config.yaml
num_hidden_layers: 16
hidden_size: 320
num_key_value_heads: 5
hidden_act: "swiglu"
attn_scale: 0.125
parallel_block: false
init: "normal"
beta2: 0.99
doc_mask: true
max_steps: 9581
Each number is 128 + 24 x the weight over its row's rms, rounded and kept within 0 to 255. Layers, rows and columns count from 0. Numbers have three digits each. The size before them is the row's rms in percent of the matrix's.

# layer 4 attention query, 320x320, rms 0.0409, rows 0-63, columns 240-319
110:133113139112180073113163146176178128170122093094147138120109136136140149128172134117157122144148122162106092116107110139119104113109107163081116130109106134109079133084129122151151133109053137091073124143081123132140124156122137090168145094
104:171150143088140160075121173130116147115134126114113147120126143129137152170114124148115122166079134115121160126154144097120130083169112111122112116127072113140155104077128129168119175138114144180167132125172120138119115109104144132083103134
105:128116130145149100115168120154126137162126087174095116114130125141112112102177129133083123081167083142137131154085143137124157123119133104150138136152171108125105102144135119106107133081075149150087115117122090084150150172158137161144120150
108:130138121131126175097074103114145136119166147143128152106140129105098157143138113120141142129098137120167151110147144135120136128085123101155155144097121092148139110140121156214098142097148117158139135107078138136131095096101151154105142130
108:105157131155136109087110109146117127108144140112162142092087117177127130149141101087115138123108097181150122127113135132111128160182148156137124123197138112120125067157118159126179134112073148155103097138098080110126099133130114131144126159
108:162126107117128151104140148090152101102130121133092129116107138112137159103160140140140117126109143112125113138128154122124119158152131107165101099077108122106139156099142121109128146164104146110177131126151171112131118108120144136095103145
104:099100134118095147156089151152110156130118113146135136097125091141130149129125161080130098100108115137156141125142142109131143098088130140114100139170124155135122137113117138112118127108146076123166095117112160135060136110120115121109133135
098:145112135137102131130119146112157144143180151095132068145143120107129111212176107129164097152117126144104124114135144115131154120109133121129134095168102157107137101147134125061110114095157131087139120127122187140150093120089114160142116123
100:104182169123140113131157143104116137129107092081167167128131127132129130114112119077091109123126103117124108091139113118095133143163111073145110162109089155122155136103117133106106130111099102137120129120097087105124143092106152137135131130
104:108126170137153145125141131107101130160114083129098144135107165052128148095157096085117106111138130103135144106127129107119148135117090142129115148106139099119106112133115109120142113126135088088128140109116112109116133096102105145145109101
104:217126142163102138154170152117112106132115129106099149105133139129121102125136137139122156169124146104094139126103134133140136100111087107113131156095095134150138158092130140118131159124166164141149135120097169138130093147144152119145127101
100:117120165124128167166132145151117104154147133150097114120179104075136139129110135117134156139157120076137142111116127121151144132187123139152155115128139132103122160130123126133125153111132138128187110162116113136122153185124122153143148171
107:155124119157130126170131137110136158157110142136144151121110122129146152140100125149172120105148112070146115116140122124164102139167147123101139138149098103157124106104124140116134134133108138123131143149127106097114145165111111142124101171
106:124087159085100167119110136130134117122101145089108126071077111096140168118122094150167121159134144135145122146158132115130144092122135134146141106122132176111080164137122133157161116151105091122138111109104141114119134128070135102131131123
101:121123104127144133139124153129101162129136141198138103122146135134128145142138142104164114119151108174173158109128145137123111121129097174143129136173153132128151116133137118090114109120130150098136158142105172129126107129128112134128168069
100:155095114145103166136085138166142163091157122145103147156194140078107125154123127104168097152132137123092129134140134140136100152141079083118077107155125156131136136128132120124102182096152126127147180151140152132147094119152130116119139103
100:137116114112153119154102158060119123134102142116131134101133114145141102130124154105105118093138155106145163132137113135117141136143132161091134144130163128126179127140120128092132122147144147175094112099118122104105110112170139124134129124
097:165138119138155129153100108133111089139132137160089112126160081107121138122148151147116146172119165132103148135097096158142133197152116157131137117182122152106119097081112119116110099149143122089108118110107149137095141134133129154166166146
106:095114126135128131100129166165141136155151166101128112120096105101121101161113134106106150161101144128151164134111140107141108117115130143199103079153124158102115078148128156098106131172164125120130075129133168161120147143101099134089159151
097:156121137131123130124120134123113125105134117100105081146087118123098113128180129123107102167150167115139110141124126120142161116093137122160138125120157128150116157181138124111140108152113143100128135090122146163115067124151150158120132129
105:084177144107108131085126103104090132126106141130141093132093141188097126138166127093120174091125127128092162098122137116159145129105172093153122159137106133113095170139114165125137106099176131082147158108146124123129137074118119131109133147
104:140076122123136134103151173151107158123138094096122142093141142093136130112124111118089079171113122096099127087110140114144090125131107115127131123123109122106144132085120102095126176091129163175109144129131147145151127155119125106142151135
104:126101144141147130120144129129131140155112113105135133082166145142111094131144152144137139156149143113141121132158132120123113116118117157168099122119117120133107143128136120147123134117149163100125092127143154151125110126138122143157106131
102:114118088115105166149112114160145133154125186139111157157146109135100156116080155129164180102119111114144116118106120154136152088108156139090139109118145088152107116154140129180149124130144113146161142151114141116160165159150092143122125152
109:144164151130111121138151114155150118153108109163188086116133124169118135116170115106136140109125143170158151118084130113139125137088121117186114155174122167111178124129130125176099100138116110141145124114093078141095163158124153115137162063
106:103135163133123164135097103094105103118119154152108136126099098124125138172120140158108133166148152163154111115112133139118105141123128154112113138082071147166161139117138135077150133138107143085146108138101111135096125145152149141154124124
105:127144136108133135146118127165129103107099117097126182133101134159144074130171151083149128130106151115175122150126119122143161109111115139163106168129066113130134116123143150145129114128097136157148150128147090129093150070106119095135138106
103:164114104130139130151142156108146114155122108134098183101118126164139106188153134154172108139108162127130115154141129123102134160142124128147159155143065100138121099108117107185095180089147116120138110105138182138138125108133146131115120124
105:164145131121144133098121159171108176129131144105145146121109140157110099120126132107164170177177085155152141128106140115128160067104102173113106152160131090146142154159105136136183148142087112179145093153125134117142138123109093089075128114
099:103127096117097098142113151131123150108124126133120118155113136172125137123136133098136115122144105089129167119157149156138129097101127151116130142110168102143160191106109145150128144107109136115102179109132138163130109177129110125122143132
103:143186102122140166097095152140112092077156210135095119125140151144112099155108110148157156147105150134118146118156139106127174123122145114144111127175159143136161154142123153119095117155173125135142124139133129160131087160104118122113124122
106:130107145144137140121126131126105113125122114145086115133128094148151126139103105147145145160112129129168131132179144120134129084103131138149092113134130133114187115110137188104170169132131097173121121150113107135118114127116128111104117166
102:113103138166109102175129176153119126125143143117134089110122111106150117143142177128088126191105148103139114136122112125117098122119094124108101121122082166159152141131138084100117113167140167133136080158138123127117103129136146138133131136
130:141119100150117195115097111082133136119173141112124103149118141145097114141139118132108158140102159087156173130151156109118158118104138104133162131117121092157168150148147172143125108109153086163147122102165138109084119119113142142070109132
098:107125131118113134167117101115145144150149134152181183114075152172144105156136127112141118106139089125157133131149105134123116149077127129160144129135131121102176164162121118162140137130113154131168143148124116124134170141138109106125110112
100:147111110135154137091121112159145111140142119137139128101088134185112108156151122112123122106167131103150125161124115103147123127143121112126091162151131100143104107084121164142105103108114144185148119132130163129128120147131133127143138075
109:116126154099142096112186136142155116167083085151099120157125120114133169088119127157134115109159098130088070142091129147125136157087118131091088117142121135116126100132126099136127132108125157133078125135109114167128148131139131135202111100
108:105149095136131148068075130109139119129123173172092158153125139175119164153109146124136111101088151164158135149106129134103098156119119134134101125130167152089155160115116154115117142143135145141077100142137191171094146152127084120110181141
117:129110102161100157094049102129106139143159176147132136139129150152147097110154133128141121149118156125138141175153123138158134145095108092160143130126095158136138146130134136138091063118158116133123104102129153172085127107104090122088140141
108:129079083132110114140169150123148131131115102072094101130140172079127145117118102110121149096140125131093118082071176122114094165083072161091116141087112114104116108105149136124156115132106105104121090122150124142113141122103148118100144096
108:092145122143159123128153106101138115145101088160082103123114121162150145135108102150139109137120160164174129146121109119136102157143113128118131120139147146060121145117132151110138134136103176072152120148131118077110123133110125118177158098
113:144109105145109186132083157114125144122141151119101149114136144183113146147158125114114158134178165075126172141139129125131107087120150100123104125103124091148158152181127169130115114089101084181163160092144142171067104133109110150096125138
101:128105126109125078090108125171113079110128168129163162113157106128124145083174130145148118113129098142117133161123127151126153152113124087097151138122148190089129134150159104124104090142174170098129150085110127088136111177118145118115127087
101:130072138119153128141134143139157135137113139109164065119117101122132168125152131156099103129147101135124093135142113146108149129102145096139167108142121143115134125146125113143141118142111163137081134098151094126134150125131154108111129105
101:121065112083097116150086111115174106128115127152103118124132116132160112113135148108105070156137108105162094159123130122115082089114124151111154119080143122095110147110111113163121150126154123135128088152135123181174172153109154120109175102
112:110113129111152139138141120147137091134108125113120111154120084102131138106078133133101115130155119125147102134108106139120103112106156182168163143172115109126145142120131123115129162125113137185159116147114106085153183129100097128176137073
114:191115123145116167168127092101159116075142152176148128162141141090136078165104155116142102168092154124167161131128147116129134107149109150140155117118084130150154143140129157148122105126122101147168172148170153119072100120123128096145198122
099:161127137152151161129156156100149136088105078110097118162116122109131123151120127145133114098105140128120144125140136113119121119146099122123168122091161100153104109114141130107133137079179195136123175131155140141149087154157134130143109161
105:100115130107132119155131114137125094120141128119144098131117080168145158134121113120121076110163146117087157126159146133135138127126115117142138131171118178143134127108124099085106128143110115093130115140149165151134202121148099161108138134
104:126140136117153132142129139116149147141095130099122118103132148121122123114141090113124118101132130156093130148106120126112119100141107126103079109098126164151118110098120134107137146096133129137103091123117108066126089151154135118152108149
104:152157155170136118154142105111115119156148102100125184131144112194141111142110110107108156140136103111158141151154133132130129081109156148122176152150154108141121149154130119145155140129168158170120112162142139097107117152168152165133111120
114:146122133137139112132101147140123106120094159113076160080136111114132170131129139115161156139142158131116108097148128152129128115100144115133096124100133119154091122135122147067108126125178150090063134111101102153160112156114120127122147094
112:142118157132128154113139132149104118157113116118131132105158165141112132124191083121152135133137102140098107095101131148128138137110121086103128158113155116122069126093127154151122145111085180105108132140131087111175158078128142153157122066
104:119097125118186159115129127148142123145096141110168107136132142119152123120153134083115152116153141103133120154100125160123113138110105145112154146162103077105140109153159147175160087143116114115121133140146119114091182085133134113137143100
101:083101143152072171146071115126093140132142109110176160121149142199113098179153092127102154120121134133175135114169126139125160141143112131154142145160140138121171117139121117115154134165128138120144118148148122158152152095140146135126129110
100:158106150159107165128088139089084157083128147156098096120124088111138117148089132127194131138114150166143125145134114116141170124140148090127134141146120171113136186146137172107118130182174104143134099125157148159135100123140106156092154167
108:121102161114146135089118106130094118121146125114082133151140102099126134137118150125138142136118099112159131109149134128120147109065115114127143125123187121152118163130131137109153165194138125106138123154140154130134136098117148126119127064
108:112103136125082098130135105130139111122175108153118118121142143130133138083140118128100142081112127123125118121115128135107129141108149176127129115147141151110111147171120099121092116148138161160149063133156112114106147114136094153187146165
100:140131126163106122157145110105122094116124122135183117141093117174138124142155100102127131160159160153123083159128129127104126148141127144150058158121110164097127105138109118115140143108098112158158136107112135103115137137083112123167124123
105:132107108145147160120118118098131127120132143107128151084099132088119096185115128140123178116160128140141195125120112136092151131121150126164095134121125135138155125105121145181119085139143146117130179172139098160113072126145110101082125104
102:071159128127122132122155170121136166130121135148130149157097117133096097137137097142101131135107127153112162137148128136123138118133119108123106092104123142133119120097116087122155163153134112126107124098105153149186074135122102126129184161
112:112139145138146172138093128118102138138132192168137162125145107157095095182136136122128137130144111083158161113160116117137133104146155151158179146141106111155157105140131171139096121125159142153156129114132116120105140127131135140109123149
098:152127138164109125120163100111134149126133133095116124146136099110112108164116119109115173121102108125118124123130134121125166109104109147099125145105137078179134077128133158124151106135148147134130091114116125155134107111130139155101092095
108:118097148141149116107115108126099135110156118120132128117114095106121129137166172121128135093122115133135147109154128146108110121078104086122143138110150151101149105109130137161129117104112114138104135105155097079108149122108146123165111070
# layer 4 attention key, 320x320, rms 0.0383, rows 0-63, columns 240-319
101:148159102144148124146129119108112112118107115155157177162126134155147122124124112131105134128150137117108139125114255215208098158146100104149130131147147144142132081157017133097126114147142142127139115090123115107124123086153117102130137143
104:117099131127122134136101115138112097154159125135112100107128135139106137142134143136135121110145134083156147122109073106117142119086128154131162152119163132134114161138167141098125093151105103120126152135121134141106125155105120137147132133
104:161114156085167135122122139085097121143132134136113143160115109117115136146108139115138136121111138125134117141084162185157115146150153100123102164135086118116129139064072141174145150105160148134142130132111097134120082105132150139094071120
101:153135136093105139123122173106156115133131126134099088098108135117110152142136130116111143098152115125127112123109022028066136106141133124099151147118136139099119153131215140129130139098147118091150120134139145142112120171115122148150153162
110:149122118119111146140170125120129123128147134114108152126122120174124125105137155165106135109157120127165143134109132125164119106081174096119120164126139121119106136095182122164074152130180096135118183119156173135142109155130149136131136128
111:124138152105119127172130167162096150139103143160114113106145128094171176119115144153137096130140131119154164161146067109099118078126122135107147127128133141112131158145158141149173135131138076145071088087135109165102093144144112153112154133
104:132151135111157114080132110083181114133134125089118106124112157147111120140111125149098124129141154147120134139112098080085170128131131133144184098146148094131142130152153092147137120114117143140151174111123099107128073116145139145166150143
100:093116096139160132115131114139117086114128147115146195112150134121142128108153125136097134108165140113169153141167147134120104127118078166164165137122159129149165123186119096136092121157122158126158164125104099117136155100131134114156168126
103:159084117109140162148163127109148154164147113146087092089102147129164173107139114182184119132125116114086152130123180162162100115163131141130079129122124124104095093151099086127169127129127151079116118170163136170158086142137146107128109121
108:140115136096145132112130135105091141099128109106133094139092125131108127143102155138118110125122116186093112151128083133098140141162196093117126109118137093107125179106177111152160127090125121123118107197142112145146135137176159142110106141
110:076150117097093139114093128157151135126137134154145099110118120134173133128103131113141106121139171112119157090157134102114148108114113189147127104137187079178119105164143114160144104132102114098114144132154088134129199112129116131130157120
104:108135096097144101110124108115147097119109101119170110170107146134132128111110145119156108153097124151116141150146093155116136119093127108089101127108123141114125125100137112149154129124135104109067120122131127120134096097132096152141117131
108:134123112154130104120137150138122111088152095134112121097120151122151127138123159097087112153105129171146143140163134130102156109116107149093109111121123174103132107134124092094117132156146106131153115087101127110172104108115122129097181077
109:158149145135119114158098122136148101128147177151144189170122140146131124137129132114110151111113138156118137116139107108146165170163116132125086100120108140169140104146167076135124117129143088111136104155173114118098110166114074153124130105
106:127136122165132154115132077085151090108149133061161145113161144128136127128085132130091140116152177167143134105172098096112155139115164100144152095096170123121155128158123179130124144136127093115115149084107106131155119118154141126127132102
107:115149114128126127107141152138121090161135128124093119130098162158120134102095104151078133128105141094078162143126135150102118114115144149113164132082124111157143145129117156163117136122126128088151112105119173113101120120113115080134104158
105:103144148154139113161117126126118175108114129142154103159130136079118181095119103169150130129117119150115105146151134136134125140132097104143148068127111154162164115138154128134139125189082137130138133174135083146143173124103145141113143145
104:095152123113098118117169102112124129110096151121127093159098134136096122123090112114093108093142089116138130150140162148114171142136147086097136112110138109113120154134139131135135140106103152161108144161111119077133104099114103084109085143
106:138123106130103159140109096079122122119110130138153184136139111108133123136123139147118133080135134105173107131128083095124150116111121126103118170158121156132148148124156140167076140104134121080148146116108103112136115121081108153139094105
094:114100128083076148082133118104109134156115152175108112135149140091091149154082119102137141100110139131143137132124079092084135142141132128145114063153102103081132140093180150134151123123127137138147099117133093132086159133141147156146122160
102:151075133130114143099119120137153162113141122095088124120117132099128129126103133145130112120143112128125116145099043068044119130150154156126114075120136118131159121146202106132141125107103090126105128174144110161118160141157142166121126124
103:108112125118150132133160159124098108134120135133136128171132129125152091110168116109150147100134143118072176126146225224166121132140109117139176166165163097164120157116092151134166145137118118104109112114126126144185129126172114091121125097
106:122140130119127131128103142119161107155146124169097133162080160149138171114092144114120129121110156160114102132138081100134098156157154118099112150149136114114172115150170154163111153091136105121102145119099171109142137127146126169117176149
105:140125150086114117131149138111151156146114116132118080107091124118133134167145146114096088135113142173130112136134084075089149107090105104125121118115118167129128135081173127111130116130140139129124110135154068115114108120103141131106138106
110:126147119150147116119116139131126135144164162123052158102111154132140120135116156126108119137132082091125125149093098101081158132102124092121142140120102061120059142135156132098110137099155151141150107188158131138153097116115114149147128194
111:130117092142105124112161162125127132135137143131148130130131158150118112131144127100159105110106180171125110124160136099133168157194158101183120129139138091071089130111120112195118092145103086163103139132138146105160127114101113126136115146
105:167095138138100137129138106130113137172121102147161133114157165100137115113135107159117117139173164145076120093148110108113063096106135110160101116136148194117106136134114099132116106143150068106114059146121124131135112129106153167106133120
107:136143173103137143083123151114106135128164131131118124132158124129100157113113122120066133104110075124137135127125105126133127086149105112110146113122165132142108134160147090144144121149133137151125125138131076130130151126097123157114113105
110:087109124154106134139154096088130102129147119150137135189133120154102094145118125121098093119099186113142119147123086101127129159148167130140150089149151133108130140127166159152118126121143116081134124129173148111137218145118151146126106148
103:142149143146151150158140166154158111143137115134114164112152133088111124130133096114143153118115157133112134084146096075102162133118105195161163066159113160087101082130134137113132152151102076103176155124121108094105136099154129103113122133
098:101135153109109134150108129114160160122143100126142111120124125127124137144133138127092117069147119137152117144115026061043125131111141141124138121099097113128127151128236142147135140139135116103138146140130149112127131146105112172128156096
107:109167108113091180138124131115130124134148136130164148102140140133139131167136137110121149119149114124159116117124069089116163144132143153095147102133107111154117122141165120149140143175105105102150159121111155134136128146104088143165148091
105:105133109132124133122121105116139084125109124139204145147137147114124121130132087086137134127156121096116157131116187143166077127151105142178137124142137134096153085125087124127106137138126132123157141112115155120103189104138127104137119120
102:148104152112076111105121152133103153143132117128115128109125125101130131157125125119126096126135147135117115115111000023076130128106143114131109113123136116138129159140243130126114106141121119099139152120134107145142144157098132158119149126
100:131121127171127106135148137153141107099125129114129127085174137099147129105138159135125156149120159126131151134121196155195099122152087127135157130144110147128104092118078092097106155182134096135141110138118121092140104106105119132143123120
098:110142150099144107121159122102139142135132136100134127142118110100123128159097161105105127078127171140123060100122091086047155124086144117109091134130124147139155129109194113107124110113144106102098121137168097145125120095131161191139092140
096:112136116148179155169085157092119104080112127109142129162111127134119121112124131088144140137147105137103143106117238211180128134151118112130140153125128106146123104108019137135147137163126155169108147134121147125143136108153117096140138114
110:134132159119111132144165139127152114100146134134124105067134097076132129099132101138124138098130114136126170116140090076126142150088131092134182115086154119110113103142123164138154134115109107138132172096144104126146114125120149157132079130
109:135129161120115119129148135153150129072128126106147153081122148097124154122133134137118156139122139099122082139155037039066118097128113107123111102138169111091138119194189127118130127153142126129134156091116131121124123139127141168106177152
114:171158116114166084099163144145076120131153144125149171158114115171135120118145115123124116148140102118105132154168139178144116111165155132096177129106166079156139132153059111082158142107114125117147157124139162092128178128166112080150087129
108:150135129105115113130067177167110128104131131111139142140133144128176128106180160143096121133161090149100160102102190166156137137141122127139129112135098096136130104132075129114102125102131099108083157113087104106137103116158161117114109157
098:111120138095092135107118139107138144145145112129150089124112140099105147137123123141121120110091117131136117121144019025040164138107139148115147099153147111130142147121219153140111134148161141110137136142173090124133143135133141147110148141
102:112145205129141150169169153132134122129140158168121162137115150146119103137131131100149119142144113112143091144145161120154083153090091096162113114112112128136132104117074100134145111101136104148097104103094144136128133115136125137108134106
104:138131125149126149114147134081097123136124159131094159134113098117110077102104133091143162118106139138128133149134182153175162118130122140111090139100155135145103103135118102155163130110172146109093143111100152138091132103111088097137096118
104:114146155162162125119154130160154088092123133135177138128169114100124133150116128121147200131148095088116150084124143157164128138150066136162157162150115141146133104128091164141147159153115159145135145094124126120104107079114088126161094129
115:144139134132115103160116118157108154129096110138143121160099131163098134119180127123124141166121148128111159117116163130113214134149116093108118162075095133145128129149119121157126110155131109084149153150129171166090131066112151164138153155
109:129112114170123091092123102133084126130127120116117121102154133125140146131123129141114128150159179160115104072144050088066114144127118119142132102129181120146130116168172113068104141156098098096127098107105107141164118113072143146115125128
103:098158103102121130126129143151119107156101135123139085127172115089123163144097140112142154148125099176119086119100124167128141127131147155097129150111157124156142131119108143132123146073137110147116074149127116170124135118124136093128106112
110:157082118083152091105143158134122109127094108105088092123106155111067108092095146156146110135094144093124119148146102125106146109091123172134165115114102108120106100134135172161117183119140145128068149101091118059176089102136159125099125122
105:129160136106119137103118151117142134154134095123142155155106118131112130152124102157147131141130164097088124113133147148199076128132128119147165154110125091147165148140129102123115122170129131100171170136145132148123182135132145123100135103
102:104165118121084124114132122142106127132128139136103070153128135116086160171107144123136134103107134126132092128091043068103129159104146137099128121166100112126126099125172113142107123110152118071145152107110113133152128123114161155139162136
113:129104120111117163142110116163142141134152146144160129137112164137145116097153094158067143127109115124103156145168146156174153164130084129144126139127108144177174074160102141158121092125126149163148106136107120118120109142158105120118130161
114:126108130101165113149110142128115135106164129119101115117106108162133158125109153140095104143097137093116136156114157156133079141110144097123133128101116076122147114118112114131102139144131110123095131103139171164119132176188120118109094157
109:162142114150089091145171099147112109126148125113128148137134109121095072087098126151133112132133122121104092112160133107151155160140141070153088101123175149145154147112073131103100136174145166146118120156097126199167116121124121112139145128
100:130151136106130136123158091153129102112152162099074116124122102142101145133106174136128132139130122103140109165130053057087131134109143124106106116140119128128122109143199134144094136124117105119111145144099164097127131170108142124144129124
099:101117129088121141086170168119176117148123128109124128105134139174136127103116143153113125106129128139107126114150072056049109144111168133116132088131136137114144113135192108145116112069152115098121133130114118126069142126093108157143137123
112:134145147115146125121129126094130096123070150146126079135123102087114156134113125149094103132123151144104146132112141124155140112142142173113129074090105159077122124091131174146132138112098101124112118113123172137129134114150087133144152151
108:117116101166181115145099134115111125141101133110133098139155096142094132153134152113136144165128132135146125149099167147152129130131126087177106175126148105137136091092075119126146126145148152180119183132099152136135089110128160122152118100
106:140119135158158126126186107128123173148130161139108183124120181127114100091106172087159130136127118130122150119102159122170137160154144130141141142153136053146131122107109127117112118125134139154104123171123083166144148127167134134151132149
102:164126140099118121158147138144131108099146116108163131132143130159117139093093131119137110128112144128138046137169096044089136120135136144118132110131177101152129111150213149101115159124159112121077136105125170128112117093146172164116129127
106:110122107089085121087133117158120080120141126174088142113137156131113149186138130091157125102130134103143080124139130122149139136113174128141162146116145102130144122120150158123134128132131128110143121095132076106057163184104147103139105097
100:152127120128084119118140111115144131141170097095117081112113151111140151124127128145118154124140155144146092107100072046031130104112123143126115099136126118133127167138233122126128143137102090102110122129133118131137110148127136173117152108
097:114131106064121129110114157103145125110142106141130106126091162129143139134122136113139117114167153134133124145110060048097132123141158129129150109153139122111146179169191151160074138102126114116166137169116134151113128146118110164145181137
110:141176149146107143116090074136131106130115134135167169147124120159110131104097115172134136117160148132123150125059114087121158153124142156096112133153099111138105100138147060106081133174150127123139139162059145121149121083131139129079136148
# layer 4 attention value, 320x320, rms 0.0478, rows 0-22, columns 240-319
102:157106117137116132135122116181120121135120099146128152135150115114155107107143129157151118104075150123131100112170141144142120172132123138187148101068120182140158114109125116128065092174116153060149151117133135085124130103098142150145176108
108:144100148124156102082112085128154159144158140126110099120135130116121111135099142125140132129154124138129152156097128123131137097155163115110151170117152131117137130136128154141136129086108095172102135130173121148152139134127114148083139148
104:072162133134132131132140114131123160147141167087083131101151144134133137144163133159140125142112131122156131116116137113124146124124149113137098150175164122156153115125154125156150122143105173104126147110088096154110155076114160129184132143
101:148132113157098134143146151140113129101115093084153120108113069158127095145092128129148157103171099121107130087113138127137139131110172107113124137139104079108134162143126130123092158119139085166098123121138135064108103137107202132116151110
102:160101189149126073112150111117135125097110106161129142113125152104112101084105123151143138139112111109086100125099118111139112109125119147117089166149133148140086136123108131102100170085091124120140102114132135136152106166116151127140149165
102:124135150163095170155077089124163166124173175092045130101114136154135151122151143094148120169126126117158117145157130131111138103101136166147171140144136078144119176110127159125180115172138135139122122121161156119134112121144134128177130117
066:169109109107127110157143152173096135125121130155120123124145125166120132102091140104155142076103128127135122108098143124138139115111122111117100108122148139116126134130110145135125147120085130089138125140120092123163111122117116136099114146
112:133126139140132108145119136177175106150153087138151136103154125143148161112142104114125091135095125125112157141093122152149153133164135109083126110100156122134111104174110117132138146101142141120139142115114105143145139152090087132157107136
104:097179112098140129147116156140150122150155108113112118096176117100114122112193144120135120105170138143131143137096112151137132105128181101109123138137142096145172130110142159146128124091119138121086102123106103159110114151179110149195120110
108:120140099084145167132104134087156120153100121174148159138097137115122188132104129123082142154154194122141135154140124107155151136154101132125151153123117150127139145091129113161134094132123141139075146125170124133111142111138140132142107147
100:135172136108160116125106119150124150097115103089108132140097140114135127120161093121173134174071129094121119152171128121123111150142130167129080140127121129118109127082125147095164149129128110113166109099130077132142130147123132105129158116
112:152145133115108099107136122140143111107133164147152148159130127123134133165122125129094133171084127125115124065130126132123136116131087107132133172125135181137115126117134113157173127102146155090135127092123098127140135096095118102187129141
097:162144164146142087137142133120052090133095095149188146142144120079134102123102140119154095101162089097133101100093131120141138144155158106148114143113130101113124135094107096086123121108148119099126133117107145132141182107104164129106116118
111:094099135159158104129136123154078123126115127169096113105127137150117118162150127149126096132148150125131138145052130115135156140134127113098147097120161114142149156179136131117124164123076153140092121122127105146125154126131151144096114125
105:147138090126161147125109121105110122185141071132119118113108124138128153121056165125111130101143151139145122151115125112118146119144158169142076143141150097136187123091129116161123143144144109138092135163126112138140113126115151134117114136
096:131126162103153150095120155122137121145104171103169134139120172120142191108138126069111107166142127117112136121185127119142101111165132123146145124099149146142144131131119155116151105109108132114140115109114159141124114148137121097148117132
113:069159084125164121139101102165127120128098123142093145139085124111110160113125139117114140155078152114134115128139117126110134156119105092120107122148163107146123128121100126150175127137120134121140071135145096187142162135102114108142146139
098:123145158149113092130157124184153161088150140096136123132156099117136122124152124157195138114081100115123115143111123157131119138109099086112162102122119120109099117130133166104143132081100116115154109128174119117139110131147117118119116110
107:120149086149118159148151168104111145135133151109138102138147087128140143172176129170126155124138137135141166140147121125136155127116127152146133115159094165131122135107140127122085101169170133116137180104109094125118126102096102126109106142
102:144111138154120119151163125164106109131137128145136128094169094112125065105131140130122145102110094139132111095136125132121154154112113105148120136157130111132107117136128120111110131189128150116151120112084130135113131134102134129155127099
105:157092104108122152123077094075140127129150195136106131118135146130120147119183108097140149137083128145139137137151142131118123109093132144138134121159132136106141116124115150098158118155132102146144114144099161139153133125127083107093133111
067:163110087143145173118138144142131164100108109148130132113111128131112155113106132084129131119087124140113123134146128150140105144161119124157166115138156140138120169150120169119093099158157180119148112136137144157167128103114084139079189126
119:147141126181147173137141134200135129138147113162107135104128118132146124128083129129133107120088152125138132179053135111125133125128092150114186149106158063117123124143129148177162161124106124142103152152153146126138107146151127146096102124
# layer 4 attention output (transposed), 320x320, rms 0.0425, rows 0-21, columns 240-319
101:134162075162079093111097126157134136095119151104137101124130116128119115122167108138105156135133110155150198169153133117125129140177104116162113112153150184161128121124119132136110086108151154135119150105139127120167110108124117127151132173
116:086109129160164145131098125149132104160107114167154140108135102150130103116087145166158124121119101101129125124150132136130137120078131122142127127094133101138118125132138118105126129110123119130157100149085203103109121122139148091154147152
116:164114163142117130102139163134083156072146102112126114117101139095151130108167166116146131125122138128157133162142139119120136129125100116127152142146111130132127160048125206148111157165146124094169117117094116108111124095117104134118098134
111:186134104091106139171152144145138090100135157148120155163143129128093144140100130133143145132108139147152105129125138115133089149085124118139159134083118168141149157088124123126112120152129146156094118144120145137135161169161172130133123155
110:107165097115122114132105152114131140106157129125108123131163133163109113136166124132151136111150134132137098117131112113165096127136102136105072120159121121122129112101131098099103134149144118192120166140087146146145115102122144148143178143
113:129050148118145126106106167108119142137106112086103117148150137139175130142113157144106129161164159122131125105145132140116172123101095119116144100088137096146126158086120122182116141128172136098175133116096144141135126086090119130099141106
054:130141090149086109123110146133088128129147144140142149108114099176128084107139142134160132098112135117105137169144140109137167103135132152123093133115124144141123125162126133115120135168123127160123099121130127083124129147147124135139141197
117:114163163160123104134145103134133145097114102127135106122115125133115087123125134103160110128134164098097125134096127136145146140141167181149148132176115168126152124199134103114123097213122120110110086099144118084122157144150085163136155131
112:139119117092132149153108169126138129086111124121177159140143128100133120121075152112106113126148130127142156120114121132124180114127170152160164136150082136154139134173135143096146106165125129118118056113114154091115153147109096106128124142
112:115148146124142126133113099115138113143117070157107106143103123099121145138100144095127163125097112092120130099141128142115174113139114100114191091129092133117127118122129124173115148106152115123131180108112117158129086092138093136101098134
114:126146134108148104126133148143128134114117175125142132092102125138128146126145104150165063104165136138105144147139108132130148110130159165122084128172156134143126144156127109108139152129111095133125127145124109172112155096110119143115158117
113:109142170154118102166136121150102126159139074133139099121072108150162163103180125137153122139116114123133124142134135129142133166146153163079075114154138156140128144111118097156141156163121133098137146152118077142095126128081108149123147110
101:129178113185121111113113064139116137085134170124108100133134091125132065130143146128120110175115143133119125182167122099149107169136144102144111131136134179110127126147132103124148145113139104113129108117129090141128100134130146110102137139
115:138162110149132103110171118108151169119103147133125112139135164120091104160071145113116145124123150122125126110128118114143100117145165114147124151125098121088117119140131158068118123126104097142095135122094131130108120142165150146148120156
109:161092125135135156137101140114088101094111121127137158118073074113114119119134170146116125124102149140122156146171136113118148117147089105140149086101134136151157140142131145122129164125168045109142118140132148155108072096122088104110109143
102:103148119141129138132120133155157147186160112097144096130163152143133120135099129107125105160131150074146108104121121151107119144125150134145148159106126109117126111099139133165127158071099109129149131105140092155115130123117123110089155113
120:110137179106174137100110131127114114111113105123129145144090159137139161131146114103142104138124122123121106130101121116139144144125102130117112151137123145082137130112107150153129172157106068109110145145112122127116136107116089128099141074
101:137131126140107093094137117120138134118125176098146133131146153136098126129140131153160124121153122156136092151087129126131136130139154167149119130115133109152134145171137090103157123185153144138087113129128143127103180132098159120153167166
119:181097139107104103120151113101141115102102109177108089092109094108146143115142143121099130132160108115130150102103147143118188133162140129116092119161126146176122151104125111156127109140156183137114128126146084166082149134148115137144089128
103:184092131143121118111157133118116112058130131106114128103115104120129126104183104120111098145145139163139148132108144099152116157150113153141108147150124169136123152090129127115126120179109139125117114098114112124102137146122134133147128137
104:080084127125143156112138133082126145227108091083112141095132130189177139123131093140129114171129145117097119127123151134124122121090118090103092130101150100101110103113129138173106134091089163142161135111116156132154131114128131120158151052
056:095114138123115134088084145149117120128114154119131131121150124184109131123123092147118148162142108152117158087102148151144146137172130165143084107150148099168104133149134139171093095144108121143125092123131125103135126098157086065167109142